Each number is 128 + 32 x the weight over its row's rms, rounded and kept within 0 to 255. Layers, rows and columns count from 0. Numbers have three digits each. The size before them is the row's rms in percent of the matrix's.

# layer 6 MLP up, 512x128, rms 0.283, rows 187-212, columns 0-127
087:138129149146137129101095107128193089108131173129150157146076108169096126127152133115130157097060095080122109096054131116112151138136106113160086143150118185132127069155144167042139115109129127112171115156175127174092185103090213149146150131134154136136119060146124125119055146146124141108120160101151123151096122071100080177139172127119171052088114085165162138084146135159074095110105
107:136174104178099147096088080151171155069139135152140149109161166119143137124084170176167124123117151109122123134121126105141116128121130079115081121094072073116150118085119047147092135161111097168106107140167169123174086124079178111124137061147158183131192170168094138131108150150216140117171126146141181109090113156151145085129071094124124118182164157124147123162154179132111063127169
092:126125107110064090160130115156101151176116143147135140156136134154116115111152112135079079127079167124087182131176126107094138124160048140126124123142114094096114160156160106079122193134138088113159200154111167150142102153106234142146128130152155184143110132129100106174141080112149133120177086154115075111037112174139144170104057120104128090136124148128203147150111114178084114111139
092:144165087125086124115100154133108114196118131102104130142083137176169102115051150108134115123128146124090146203131117115123127105122148094094100132117105143119144118180089110133098189107120123068157196129125077131078132107146147099136183182141169107104083062126131099148098183164151096151120074139094216093119166100109092146132086129052211112095093123084139113123106164110159145128128
096:163187180063156128088123172079096089127069134166167131151110147093132097139131113173105154131081126124164147058142132157160137160103126079120136143118123149081123098157080108152115134125166156159125180121204165117135200153126062123090126108174101118126098137102131132084060091122195139090109135221115138187142116089103107105130153137063141104098140140075151122133156141107110130119098
098:120098082087122122164064098102193143103139130123146115166087113140076151094177174153103103114146133156088132157157097094144147128133161114104095092105125093052127183135166116088099067165132133130141120084129101090072141140143129149155103136147153134150168189168091128110126084125099101098169136120127164084077111156162159140114160145149120155185148065139090120188181120224162125189137
108:154121090177088126191104113123144120115142212091096109173057182156111124121124094179148120107116152130125124175140103138151085124150126137102157168139050135147117112175174096148110131100136142106160136103145127124113133143117126154122168152115061211089175134131129108089112132177101142112121137114118206155096132192102203137117125197111171128134098061138115095123132069182107148181124
096:134134115112125087168105082141144125151120122104105099145120115103125095157105137139125155155111169114147081165147153161129150152115136147087234086075160087170120142104129105153142153103167058149110153123123149174106157149119117154104093098150120164136159175066131108123077172233129097131095137157092142130116169085154153178094135158173143145183093047125100098128198126121112190082131
098:127147154153154141122164128135106092162138118099114153137158157113113070131091134139123068103124124119074201123150145105116071090133141114144134065099186112109171152175065106172132121119080129159137141165127118072136190088098098079097143059150106157190086098153110143130154184118131040125169062105105116108144124107190135147105159098149139140119125145080075128087126127178141174075144
103:138110099113114057152103115134092095127102135103158125110107124093118130151114137021161185105115153143143110110127131111115106109100142105194095184156166146172183147148123146086097162089098126163175152122089131106173184114036125124094115112138106087132134129117160130161144169108165088138139120189146100052157163154106193149133140141095170144143203104076122152124079118160106157178137
109:098127200106108164143078123134115093153078183163162133116089092159172108104121122118130130106095137142120104148177192146146165096093146104127064131194122135104089085105158202112146158068129128098142119080173090106121129113156141120153150115138176126140130115069126098144130109129077060104111154123128138156176180039101124154096164059159133162183152125090134148096071124104125173140133
089:133117151142107127110090125082129159094135079153098064127140171094158069178133161124148110120126076127147157155138169143166073072122168134090098108146165137140119122165173153140120182120157166195158054115130134126123145100078144130071174149112049090136111125056067105110117157115119064134149094134142124120094142103121111161116116095129148059079156075131177095142132128088150125182180
107:165174147209080046124128109118159127156127127102150087137056145159138121140086148113165158105128169136122108145097049111072080125199141110131165127115135131161110131115136096206144109148120120186156113115125164171113187173148133080065107098102118165112134088093166131115100134124185093165130151170075090095168173133106095132112138196103128057117132145130099116120117106107138130146101
114:112118177139093168141140107154101151108070095133152156136066109095083119158145165127098200143113105160167126105119166137153127108152153082145108110201158129115216136199133113123127136135149119213136131112122082204113144176169180112135111110122207136096120106125119201117138122158156131146112143139142136152116147091158208105128093144194156163101146149148099124155129159122150058100150
101:050094101153179140099172136121101118131091119086162205176104103133131130107147142135133125123162092131146167135098148140128112166200136065126175137121155076137130133157180144167152135201113072110122158092092166031104126128110130131089098158145161066150083149138113146117152133112110103153147086111144138091208134159054119111131099112048109107165159156155128123147157097142142125144092
098:184091103069130118160150134144161218078147083157085124068107116097137101150148077157128125113100140114089134111116155140158146169115116114149151053163198121112107155135145141165117093187131141140176138069144128124147141169170141151144116134167181128181180185163107127106131122111154130151132091165104164094131142125176093081181128160152115112071057154113118148107151178148132108119051
099:144111132104100132114161126113143087142078192152178090122118126138086140132085183088088119097167108107091135188124067149193111135188134133131168071131063155138102149153129142065101096141158209102127154144125158135131150117119111100115128144109108171096110135111145105092143144142090118121141134125107176125171158132153126164106082195081208141154135092162151089122199158058119062150108
097:200101115086130140146088147133136122128120167088162081155117188135180108095150111136067152122123123071134167072179112172153184122161145149137094110084076148157196170167155107149106174078107077117101127120184167118152108162131105142179145108112082119156190109096127117122141120094227162153107098122114134123124140139099151194083130157116124112161122177177118165124095104106140180116127
103:113122180107064086103095107155098104130118135148108120183143167154160122118173164131118146123157101116129130171083053100202121153107103104142125096136160147169126136119183131195106117115121166149135214129182119172127165120138047123137126192096110109146155140067102107101124108110079148194112143150051121114179102155177093158096119109111124132053100122117178108127167160105124143142135
104:091107117115072103133141063150145097161152082152165094111172156063107239140124116152168103124170152145078127085110143132154167167117185134176138093211109151095166095132104124103132117127162149106102135093095164144118102100145077105082119127158095128104096094085174084122121144139120182140117126136081143143099053097163151147111175149167142174149148099091086152148142134154158107077113
102:121173159176141162079150095131112120195104141121108078096074080099134162080160154091102150148105124144126129162106169103167118131138134131170130093169147149133093109071077123145156138115162116165087140079077166121078143151151065190137121137100178107134133158140085099129138100065091139151081041122123166102142095070119152145106072136167061077178128121161131121124119136124173140075138
100:056104142102141108122147154110116146165100124128099134173104081114136151159100186156096116148074128071066154057156160142087151191133148099085141152106145117141128133126141094127116105096126119146177168138175132072146132101164124171167186121168100185121129058084160168126104092095151088168136128045102141104131072094122087128139154113148125102176136181117078093186137106109108146169104
086:123189084106123150107159168132196097168115102145137109124136162133122151216071060163136132140141106119148157124104154102082125168141122187062132143126174163075194116151131088156125158147136136149057110174155157126131144129147114115105095144124153116060064113101174089111101171124176167118140158186162106095118094126128180188075117168129121103165173132151158161120114124133145153085157
105:081181135113110182125133104102149065116157122074160189139130192146157099139155073116075100142098137098180103101067123146120107125141122153137120047146164129107120093150091180117096124140123090054173145149114146146110127137099114096156127115141154090115045104107132066111120170162151062080126125132061167171133145084188209118152130127104083144141164096136112117142118148141125136110134
102:118144129152108210122137157151146160161125089042162075138107124119088070172122142178079178093157119131098149086136116091151149143117178102067095146116152143143104139154189137158107139135151104159138109159085180135141086170120187133120059161074126177064122132137157150086128114165116185130098075138189149143157108123129121122111103055169091169125136149164124170108133157147099115131095
104:125182220072163098133150091116158096104097084064078159182113123171112115133154089123103129211171130134160119205143061133105126135129142124147142109103127144113199165108121101130129105146110125124113138141102117086051160138112069140172110152128086080111136112094138101112123171125119098096124074097148163116167151110057134149135126174152147163071113142100074149125168158135079134105117
# layer 6 MLP down (transposed), 512x128, rms 0.277, rows 187-211, columns 0-127
083:117164163155151090109139167141116119101127112104127151205108096137123152124155061110158127141105132086139115136107133079118131091076115105130114096161164175137107153105056180096155155090102106123138140114125124145136163111066155166186174118121161152080123137148164122102087163125135204133084115138138052123130152108123061168077167089119087100159179117127136137140081107046166148154042
106:109129101112173113132129069138114113114155149066136095143127143132158131144156121145163133078067136131114085168143096156104056139123147122170082110146110119073137137154135040062153079098178108095118036104109133180066092119110172109136142078138129127135115129134122119128120089127153133110130167117113123110134136158152047128105155077099141139182182173135153112199126152034144148157146
115:141129158095192104108185057136186159105106150087059098186094080212120124128107103110205152175095140116154128133128135120129148207154166105164162107131117074115131099131135169053158093139121125171135094089182129125111121141138123047145120113108126139113148120149174078168093158140119121147142101158127179091099142157157142125086103117146167155149150112146090124122187122176107122153112
097:127149085148150113121152157166135128097123120088085134113123106073134148114118090180140088105097145106135111109133130116162124146105102116072099095177164115151108147144059183146125112146124148083138196158118125111102125109179161101150160131095087135139150124101125158183140157082135114209158085145186135098133196087124139117102111071068219137157144100143146179075074079212155128117142
088:145090072149126100110187105149130126131175145157146109105132110088124146068151136078113066129115208121115161111150115132085138145117143209095122102114153154071204130075139132164020164124151091096154125105129132082156149106100093163111160139128117096150146092132126151219134113078164162123121150140118139139145169133084120190103080126085112190159083162132118129116161118132154098137138
098:118195091108108076154211134143177095103145090123117160111142076114092166097176100170143166096135113094103135135122175180168102126134082128105107081110135151140138154103124130142123172091104134115087165107167137107083092132107171086089098117136108163155120113116184105134112096060080065172123072115082093102131081136134121070121184142089117116157106122120103211124159070165121165127117
109:089107096161149146152108213115121103123148118114157069167072096129107104076143095086116140084157109167163104187110143157104071141159090141113171132127103141140120048051099146174073123135126118087111133125173123050170132080085176175110092135120141097101076129125122177131133106117157096161103181189146118119101149132061153170162160125133113128113102173123167103167153121141117110112112
086:149094075117155139104146115123080151155113103168152110126169123099081125167134053050100088140116095140115134131132122100146095052161153118155158103155143131124110162095119140170180160120046144143123090158110078123146106136088101129078073121100153103092102140155111139086088063161181092050119099210091120126115104126076142133154128139165148135118134125080163184098100177101136160104149
107:132164121091085137132182116113139116065120069189097165103115149111137164140139055133081069100147106094201146171091099150138136119112104129107155109150143176141171167139112103125116159097091130143180135128119116137106121204171100077165114071209121095107113140144086137122152138143134174116187121140207092151110160112114093097102158137073116059128095111125133083192126131136167128147136
114:137092167127119071166094113130050104120090116088080130056114085111091108080177121076114138099137109154099118124112102082150150143095127129127116126175144194139141085189148146144061126164138097125151079099104147140151138109150042155153125085103124114127128039179202140159134083088077133133140118135120145122113131139181190160122093097108122148103106133116080141124151144115086191150127
079:165140135160142139132139111151133171094133045179093151108112097131153106109158109126141196112153120127132112133126121108129145108135117124108127090187166146142097134120078135046126088101182084051116104082125109197109139094127113138109106151163071119090066192102116102119103074155140139111170144064163118185074117181090101161062151080141147079127150104090113131189133152114130165140122
087:142170100159158129179147174183148065132214116110084102145094164119104131142138133092109143116134161144119086062194121086124151142151073161081108143094058129115125139122156158155101111074086121116132100152094160148105067068128168118086128125128173127127144162102096173139159130140219141178095116117155120092154112200134156107131102165090117133166128160078125133167123148184169125142137
112:119096144144142120084164124154161142115145156104089132100168102133151144131150125190134101149108148175121140112146127097141127112145169143174182146152213123156208101084206112121122114181169076044143193117140100164092161124152134110166084162133122143113168141075132101178128128132079101152142135179075131109067155089155148136100174142089108141165152102129159159155131118151119102038133
094:083127118154107134057146135136126126077151165145110208110168162141138127190119123123117094147113099145103110148143138151149105147155165142096105055111084125074151181090121182118074136137103153139108152160141095158078145116100198177146000067154166107090096148139134138118151125131107167103150161175126099167161125148098169117128105124153154166142099195141110160120120090129102095107118
104:191134147144112183067151161107104101191117097170151130087128101078148138139194166194149097159162112108134084099063103144077133121133171055133129081100190134138106107173162098088129124140161143132119122083123111114156118132110164152137107162153194116052150108115146084108110120150142112106142056096164158113128105152162142077175143091073105149101141131126154150129085097131140130137053
086:143158103087110153153073184146170115134148175086117166156119107079165143128137095109118095136087088139106123139113129085104105113113098130056088131089081181109149141111119100170114145065123083089148121129100118159097134129164051144206090160132157094121171077099154115090202124155089169091188163121126109152119080195107138134148129084153159107130130137155131136137074053119082125104137
098:122220110072140197132192142139074166155075154138202088070122121106122145140156112127147088139134175159149184125122093139108100174146158168179104132108123161104117135138105080146115142133111075139162137154155131125146112154113106159130103133091118151152180108120174095113188111118092162148116124088080096129181162179131167167206072163101131121152135126145180130107121096110156163106188
096:115138103114075180097158113157102065122118084124111199140118219149185132123225091133124079094119159135106141174150162110090131143123088133163110133148094133148132176105153129152102187115124059131108126046146173153090167047121090115169120100115129166114162081058177131150074134161113137159141111166116085120130135088135121159080143142100120098129150117136121128125119121148103157112147
088:119085105154075160170089154217080060141140098100129110138109143187070150112151135103102176139160188127146117130086099130102057108114129112127161131147092147140162189125114070214099136109127138102172132143154127193123115161136109184097142167102145163131127092050073170121102136151164143101120155138109135158124111157089134176102168141138122100082137154120157079151183131150145107159135
088:096086135146090147157174097121110123117100080097164133078149207101142150131082171174168144155150119157127112143081142167141119225157069151170134109108136128114165178157054149143159135136147120071100172148145119110124153102172109116084096122180085145073133158088139115129098138092164117123133118115129118067135095119153127162132192170183085184111119105120095141137183079099104126181118
095:083180123178147111121114136079157133139095153067099135188064125049132180121178190148119081127136124117140082162138161111113114125120088127147155182156152089113112154094101097137136141168139070086159133095130116106118139155163101091130087153066169076137184135124120071114145068156139145069127107167099136141090139090048113197065105114146119117125122168162148094158148137104123119122130
102:124124166142141116179166160135090117130133100122112130111093150138126165127118126106170146140167112091214135078058155096141156152174202142087119192176129159094125097133165136154110133090100174158171117104132162090157153099077133168124115160143126106069119109092165128133097128162111137099129126207163180202128117137162139094061072124130150148117103165152135105091183191126195147111134
088:163128178124122124127117048080130102153083092132100088076143130117071083114098091184119168086074126123082129106107111144169116103165138108124102121141128143144102169068146108030068134142153142126144138141137165095140138141123154081104127116080129115127112129096087150194145121143114136079151061124139075129149071122136172150125104095162137131164192110150114146108141148096183064210153
101:091134102124113152157115128123141140108100122142115135137099146134135155117126102190104136127099117082156105116085085132141163140119119122145150109105080149088107092082139137155124096158108129076140070098099163162189138110176163154097176205085069087109109100114146144166184160195158109059188118159112130192083179117155158167178155061112156102145148128121093113129152233154135135147117
094:117107148127175186101162125146083128086116098090105172132144063098095170069112121157120140100176120076142171106130140132177122109053097132099106144098140086164178115125086144140122126102128105064107122151133144163178114148147119101103112125147142159122170117128116154182128094116128120150127078100168088102103063140209136086045148147142119180125106077186135101134194067157147117080120